python train.py --norm_place="pre" --qk_norm=false --attn_scale=0.125 --bias="none" --tie_embeddings=false --init="uniform" --beta1=0.95 --beta2=0.98 --batch_tokens=131072 --doc_mask=false
Each number is 50 + 10 x the weight over its row's rms, rounded and kept within 0 to 99. Layers, rows and columns count from 0. The size before them is the row's rms in percent of the matrix's.

# layer 4 MLP up, 1280x384, rms 0.0763, rows 932-982, columns 256-319
099:39 50 50 46 30 41 56 42 56 42 54 30 43 32 60 36 61 54 64 69 40 62 47 73 53 39 39 49 53 39 57 38 31 49 57 34 50 48 54 60 48 54 41 54 63 52 59 44 57 49 41 56 46 50 40 66 50 58 70 57 48 70 46 63
099:42 59 43 55 49 44 52 43 39 55 49 53 68 32 61 62 42 60 57 49 35 48 51 60 39 52 56 48 46 70 44 48 40 64 33 53 47 28 64 59 49 42 54 41 53 48 40 54 57 51 40 35 56 30 56 54 54 68 42 67 55 67 45 61
093:45 67 44 44 68 48 43 57 33 58 51 50 67 41 36 54 47 33 48 39 43 46 56 48 75 54 54 50 55 70 52 52 54 50 46 55 45 46 65 57 35 30 54 40 65 50 52 55 40 38 47 49 43 47 58 35 57 37 43 52 45 53 48 61
105:42 45 52 42 52 42 59 62 48 63 53 64 50 35 35 48 46 43 45 55 56 34 31 52 54 48 55 53 58 66 40 45 47 47 61 53 61 32 42 48 49 45 47 62 59 56 57 55 59 46 47 62 52 74 51 38 52 31 51 55 47 46 27 43
099:55 54 59 45 53 48 64 58 54 40 45 71 53 57 59 62 52 37 45 61 66 53 34 56 54 50 59 51 49 61 52 71 44 39 60 53 52 50 50 56 45 57 52 57 66 41 47 47 35 50 38 54 42 35 54 47 62 50 39 59 58 50 56 68
093:65 51 47 53 47 46 44 50 66 44 53 42 65 51 58 47 62 54 62 58 58 68 57 39 51 40 37 48 46 51 49 53 53 48 38 50 47 48 51 30 49 54 53 54 55 68 53 45 42 58 56 62 36 55 35 55 53 59 50 41 42 65 69 64
101:58 42 52 41 43 56 58 52 52 52 54 53 35 49 50 77 35 44 65 53 49 45 71 35 41 49 60 49 63 47 38 52 61 40 63 60 42 52 38 66 33 44 71 49 54 37 57 40 43 63 53 47 27 45 58 47 29 56 44 48 34 48 67 54
101:52 51 59 36 44 25 46 52 35 39 34 50 47 32 55 46 44 59 40 24 41 66 40 51 50 57 40 57 47 48 34 41 45 60 43 32 15 59 54 60 37 59 50 58 38 45 32 56 35 52 44 47 51 38 53 41 39 41 33 53 70 52 41 40
096:54 52 60 59 45 58 43 51 49 37 43 45 46 56 32 67 48 59 45 42 51 60 47 35 57 51 42 39 60 40 68 61 49 50 65 48 41 47 58 29 58 39 62 54 47 56 49 45 36 50 47 55 35 38 50 54 46 39 59 63 40 48 59 64
114:33 37 47 52 37 50 37 61 53 47 53 44 44 48 58 30 51 55 65 53 37 47 59 50 54 37 41 50 68 55 61 77 43 51 59 59 63 45 46 55 53 50 37 41 54 56 54 49 53 45 36 41 44 52 37 62 52 53 55 68 31 54 47 60
098:58 32 59 59 52 54 60 52 33 51 65 56 55 45 64 46 50 52 48 58 56 52 59 52 53 45 38 37 65 50 50 47 32 44 48 37 54 40 49 60 43 51 50 56 53 65 48 57 57 45 47 51 41 46 40 52 61 37 70 46 22 59 63 56
099:54 33 45 55 52 69 58 64 55 44 62 38 58 51 55 40 71 47 60 48 53 44 47 42 55 44 46 44 45 52 37 34 55 57 41 50 39 46 65 70 66 59 59 65 44 21 41 62 43 59 59 19 57 41 44 49 41 49 59 46 57 43 57 59
100:47 53 64 52 47 58 55 52 46 60 40 47 53 48 60 53 60 54 46 51 63 43 45 49 47 53 43 43 43 59 46 39 52 42 49 72 56 42 32 56 52 34 49 29 37 33 51 55 39 22 41 43 39 47 46 43 74 53 53 34 57 36 43 66
101:49 59 70 38 58 46 54 47 44 65 42 57 53 49 52 54 61 47 43 33 67 49 54 62 67 52 34 57 54 50 51 55 61 32 51 48 46 54 49 51 45 51 46 60 45 58 49 59 40 64 54 36 50 54 45 62 46 56 48 66 49 47 42 42
095:49 43 71 41 52 58 39 49 37 34 48 50 47 36 39 62 58 51 46 57 48 57 55 45 47 57 70 62 47 85 48 50 61 52 37 43 50 47 50 38 35 59 47 51 41 35 55 47 41 52 68 43 62 49 44 47 50 34 38 52 52 49 55 63
105:26 31 38 45 56 52 47 37 42 81 47 53 42 38 58 50 57 73 52 51 47 53 25 48 44 49 48 51 29 47 42 54 53 33 57 55 51 47 69 45 41 67 53 47 33 61 55 49 55 56 60 25 54 42 54 44 56 57 63 56 51 44 51 60
097:50 53 51 49 46 74 48 29 58 61 34 65 49 54 48 48 80 59 58 46 45 58 56 46 53 47 51 31 53 52 71 43 46 49 32 45 50 39 67 49 53 37 58 39 62 53 28 48 50 58 50 53 42 67 51 45 18 67 55 57 46 43 59 48
109:46 36 42 65 39 56 58 34 45 50 54 58 52 43 32 39 60 49 59 47 47 44 63 52 47 43 47 52 62 58 44 39 74 39 37 56 47 41 60 56 40 62 43 63 48 47 49 33 38 31 33 49 51 56 32 50 60 68 55 60 47 55 47 19
098:43 55 54 46 41 66 66 63 46 45 78 40 34 71 25 39 39 58 42 46 49 53 56 37 45 45 42 55 40 52 47 35 61 53 56 51 57 38 39 69 54 68 34 42 54 44 50 54 61 39 33 41 47 48 53 41 52 64 51 48 54 49 62 40
105:58 41 57 31 46 54 49 48 58 43 56 30 65 36 67 49 58 75 57 41 48 31 51 49 45 52 43 52 60 61 47 58 60 42 60 45 61 54 34 53 42 58 58 47 63 51 60 49 39 49 56 77 41 55 52 63 63 54 36 58 55 56 56 37
101:66 24 64 63 56 54 49 61 43 43 44 46 63 56 38 57 52 53 56 58 41 47 43 44 54 56 56 64 45 45 45 59 43 34 24 48 55 39 64 52 50 50 49 41 32 49 51 51 62 54 57 38 61 56 48 48 45 63 55 41 56 58 53 56
101:40 52 55 35 36 37 52 54 63 34 51 33 35 48 52 57 42 49 59 60 36 36 49 37 51 35 44 59 47 65 53 65 64 44 58 43 41 56 60 57 47 57 69 35 43 43 62 52 61 49 47 56 62 72 49 51 49 54 54 67 49 41 48 43
097:35 53 62 39 52 60 47 47 24 41 65 70 34 60 41 45 57 42 55 93 53 39 60 52 42 33 41 52 36 51 46 31 41 60 38 46 68 51 49 54 51 54 55 68 61 42 56 47 37 40 55 55 32 48 33 60 46 49 29 42 30 48 45 49
100:67 65 47 40 54 52 31 56 48 50 52 59 53 45 70 49 43 62 42 47 44 53 46 60 43 52 35 57 42 41 56 60 61 64 38 41 52 51 39 48 57 56 53 37 55 36 45 50 43 47 68 52 41 42 65 52 41 42 59 54 53 41 49 41
096:58 52 49 52 53 26 68 52 49 34 45 43 45 38 61 69 60 34 42 65 37 37 45 58 51 54 43 68 54 55 33 63 44 53 61 47 45 42 39 39 46 53 53 55 50 58 49 35 42 50 56 25 52 34 48 44 44 56 34 56 40 58 48 52
106:58 55 43 55 39 44 39 66 38 76 62 61 31 49 40 56 66 61 52 61 50 48 54 48 42 56 48 32 47 63 53 68 37 42 46 39 44 55 35 41 71 59 39 56 38 58 56 55 48 55 46 52 45 51 53 51 46 33 53 61 46 48 35 41
112:61 75 47 60 45 28 50 55 58 50 29 75 59 53 54 55 28 37 51 51 62 35 51 56 44 64 46 54 59 54 47 46 63 43 48 44 50 34 49 48 48 66 56 45 40 49 40 48 50 58 47 49 43 40 60 43 51 49 51 54 53 47 43 58
098:46 46 45 53 37 63 45 43 53 70 53 54 56 67 64 77 67 48 54 43 54 52 63 66 48 51 28 46 49 58 71 39 49 55 46 70 43 57 40 40 62 47 41 53 54 47 55 57 50 49 40 48 53 46 46 42 55 51 42 60 47 47 56 52
101:48 45 45 56 31 50 63 51 41 49 49 49 39 42 56 50 27 49 63 66 38 47 57 55 62 54 49 60 27 51 49 58 36 36 46 43 52 63 65 41 55 51 57 59 37 34 48 52 55 49 40 50 52 54 57 50 55 55 38 56 47 58 39 47
104:58 57 43 54 58 63 50 66 41 36 54 48 35 47 56 34 33 51 49 54 52 63 39 46 48 50 59 63 54 54 56 49 45 58 38 51 46 49 29 56 53 46 39 38 60 65 51 64 53 46 53 44 38 41 50 47 57 50 54 55 58 61 29 49
092:64 60 59 54 40 59 47 57 55 53 55 50 49 30 41 31 59 45 53 55 37 47 43 56 34 41 48 59 61 43 62 43 43 44 49 42 57 52 52 49 36 64 55 46 56 48 58 55 50 52 42 42 49 31 47 45 67 39 54 35 33 48 43 53
104:46 57 49 23 56 65 56 49 67 34 45 62 53 68 73 48 47 61 44 50 54 48 45 36 35 50 45 54 49 43 60 39 53 52 61 51 54 66 66 35 45 61 59 45 38 72 39 49 65 45 49 38 49 39 49 36 55 42 43 61 47 58 53 62
116:53 52 55 63 52 49 42 62 55 50 40 63 40 35 50 55 61 48 57 36 62 43 45 39 48 62 46 49 55 56 59 55 62 64 34 51 44 57 55 63 46 62 58 33 47 42 59 52 69 73 55 51 47 54 34 61 50 73 72 72 27 34 41 51
100:47 61 57 43 56 27 40 39 49 38 47 52 49 54 44 37 58 49 50 56 52 58 70 57 44 51 55 54 58 76 47 48 64 52 56 48 47 48 61 53 44 53 51 37 49 59 43 35 49 47 39 53 53 59 66 57 37 47 31 43 45 46 46 52
101:50 52 57 49 52 24 53 54 53 54 56 46 55 45 51 44 26 32 67 59 44 30 47 55 56 54 65 51 53 34 54 53 52 65 49 33 62 59 60 63 48 58 41 72 54 62 34 51 50 51 44 50 54 54 54 60 44 51 48 57 43 39 54 50
105:34 42 45 63 58 68 67 44 52 44 51 54 59 32 62 58 61 52 37 56 39 49 52 60 48 57 49 33 33 45 60 34 53 30 79 52 61 38 52 46 49 51 48 59 61 40 54 46 32 51 50 33 57 54 30 49 57 54 51 61 53 61 65 48
109:58 43 51 47 53 72 39 45 19 59 57 52 73 59 58 40 54 28 53 70 42 60 31 45 46 51 43 71 55 48 60 46 44 66 32 54 49 48 56 40 52 59 75 51 75 50 49 68 71 53 39 47 48 57 38 42 42 61 47 50 47 54 59 49
097:43 60 68 41 68 40 34 40 59 57 45 50 81 39 35 47 64 60 59 49 34 48 40 56 44 55 46 51 30 42 54 67 57 33 51 37 53 52 51 54 51 61 66 47 47 52 54 52 58 61 54 45 50 54 40 46 48 36 64 48 59 35 59 50
108:57 55 46 49 33 48 50 46 65 49 56 36 52 68 45 29 31 58 44 50 59 55 53 46 63 45 59 50 53 70 39 49 67 38 55 43 56 54 57 36 49 50 69 48 56 43 57 48 56 42 51 53 48 40 53 63 44 48 62 50 49 55 45 66
107:39 57 43 52 50 58 55 48 68 45 31 55 42 55 51 41 50 60 47 16 60 44 44 45 52 67 58 39 60 39 53 55 50 48 46 39 69 42 40 64 54 46 42 53 61 52 59 60 21 54 45 44 27 54 25 43 38 76 59 43 49 26 51 46
104:62 33 57 46 54 28 49 71 52 43 48 35 48 48 48 38 71 54 70 40 52 54 45 58 53 49 59 55 56 41 49 51 51 41 48 48 47 47 31 63 54 47 60 69 53 64 52 38 62 42 59 69 54 70 64 69 45 60 61 49 50 55 29 46
084:48 52 49 48 50 46 56 41 62 54 61 32 61 50 66 76 53 36 42 43 45 32 46 64 53 60 41 56 50 39 59 47 32 41 45 61 51 49 48 72 41 64 63 54 56 45 53 58 63 58 51 36 56 19 63 52 59 60 47 56 55 55 55 50
107:64 62 29 43 42 61 40 42 53 55 57 50 51 46 44 46 48 45 45 35 49 54 57 34 64 60 57 55 42 48 49 42 45 56 31 65 61 38 44 48 57 51 41 44 44 45 23 47 38 49 80 80 65 43 46 46 63 55 48 64 69 51 61 39
101:47 68 46 41 35 68 42 39 68 67 40 52 47 42 56 52 56 46 45 52 56 66 44 41 57 50 50 37 30 55 59 46 54 37 60 47 55 38 45 38 63 57 48 50 63 53 58 36 44 67 62 47 37 50 47 47 40 35 48 63 68 30 41 56
099:49 52 48 43 75 37 53 40 37 50 51 51 55 49 63 47 47 46 40 54 73 64 46 55 61 41 47 62 46 34 51 53 58 42 48 52 41 50 34 66 63 86 48 58 58 39 59 56 35 43 37 59 57 41 36 48 51 50 67 50 39 41 39 63
097:48 64 27 48 57 48 40 61 59 35 52 50 46 51 35 44 50 54 55 68 39 55 46 40 61 51 54 51 54 46 53 59 51 56 51 58 40 54 42 70 59 56 62 45 50 54 55 48 51 49 51 55 53 59 59 72 45 47 44 54 49 72 45 58
103:42 52 44 73 70 53 57 59 28 52 65 64 45 52 39 43 36 55 26 29 73 44 44 41 47 40 53 42 43 61 51 46 48 52 46 56 50 31 53 27 68 61 61 46 59 43 51 47 74 39 47 51 51 52 65 38 60 44 31 45 56 60 61 47
098:43 55 57 32 62 62 49 61 58 45 59 42 56 58 25 51 51 40 51 59 51 69 45 43 56 48 57 47 57 53 39 33 43 66 52 61 66 49 45 40 39 49 67 47 52 59 49 41 42 49 73 38 35 49 26 47 52 47 41 55 42 31 62 48
101:36 52 65 43 70 52 52 51 59 48 45 51 39 40 28 52 53 42 53 39 56 46 38 51 45 61 60 45 49 58 55 42 65 30 52 34 36 48 55 39 26 67 48 43 44 69 51 42 52 49 45 48 64 57 40 48 45 58 48 62 61 46 68 45
095:43 41 50 46 33 58 49 47 34 56 42 45 51 64 46 52 37 53 52 50 49 47 56 45 54 40 39 42 58 44 48 42 42 48 66 50 66 37 49 49 70 46 41 43 47 56 50 28 61 70 49 37 51 58 42 53 53 71 60 42 58 46 55 54
103:51 48 41 44 53 47 45 58 49 38 61 48 52 52 52 54 57 48 44 56 61 48 60 33 49 56 52 32 52 43 52 53 39 51 47 67 68 48 52 55 50 35 45 37 59 51 43 47 26 32 45 63 30 51 60 56 29 44 54 59 46 63 65 61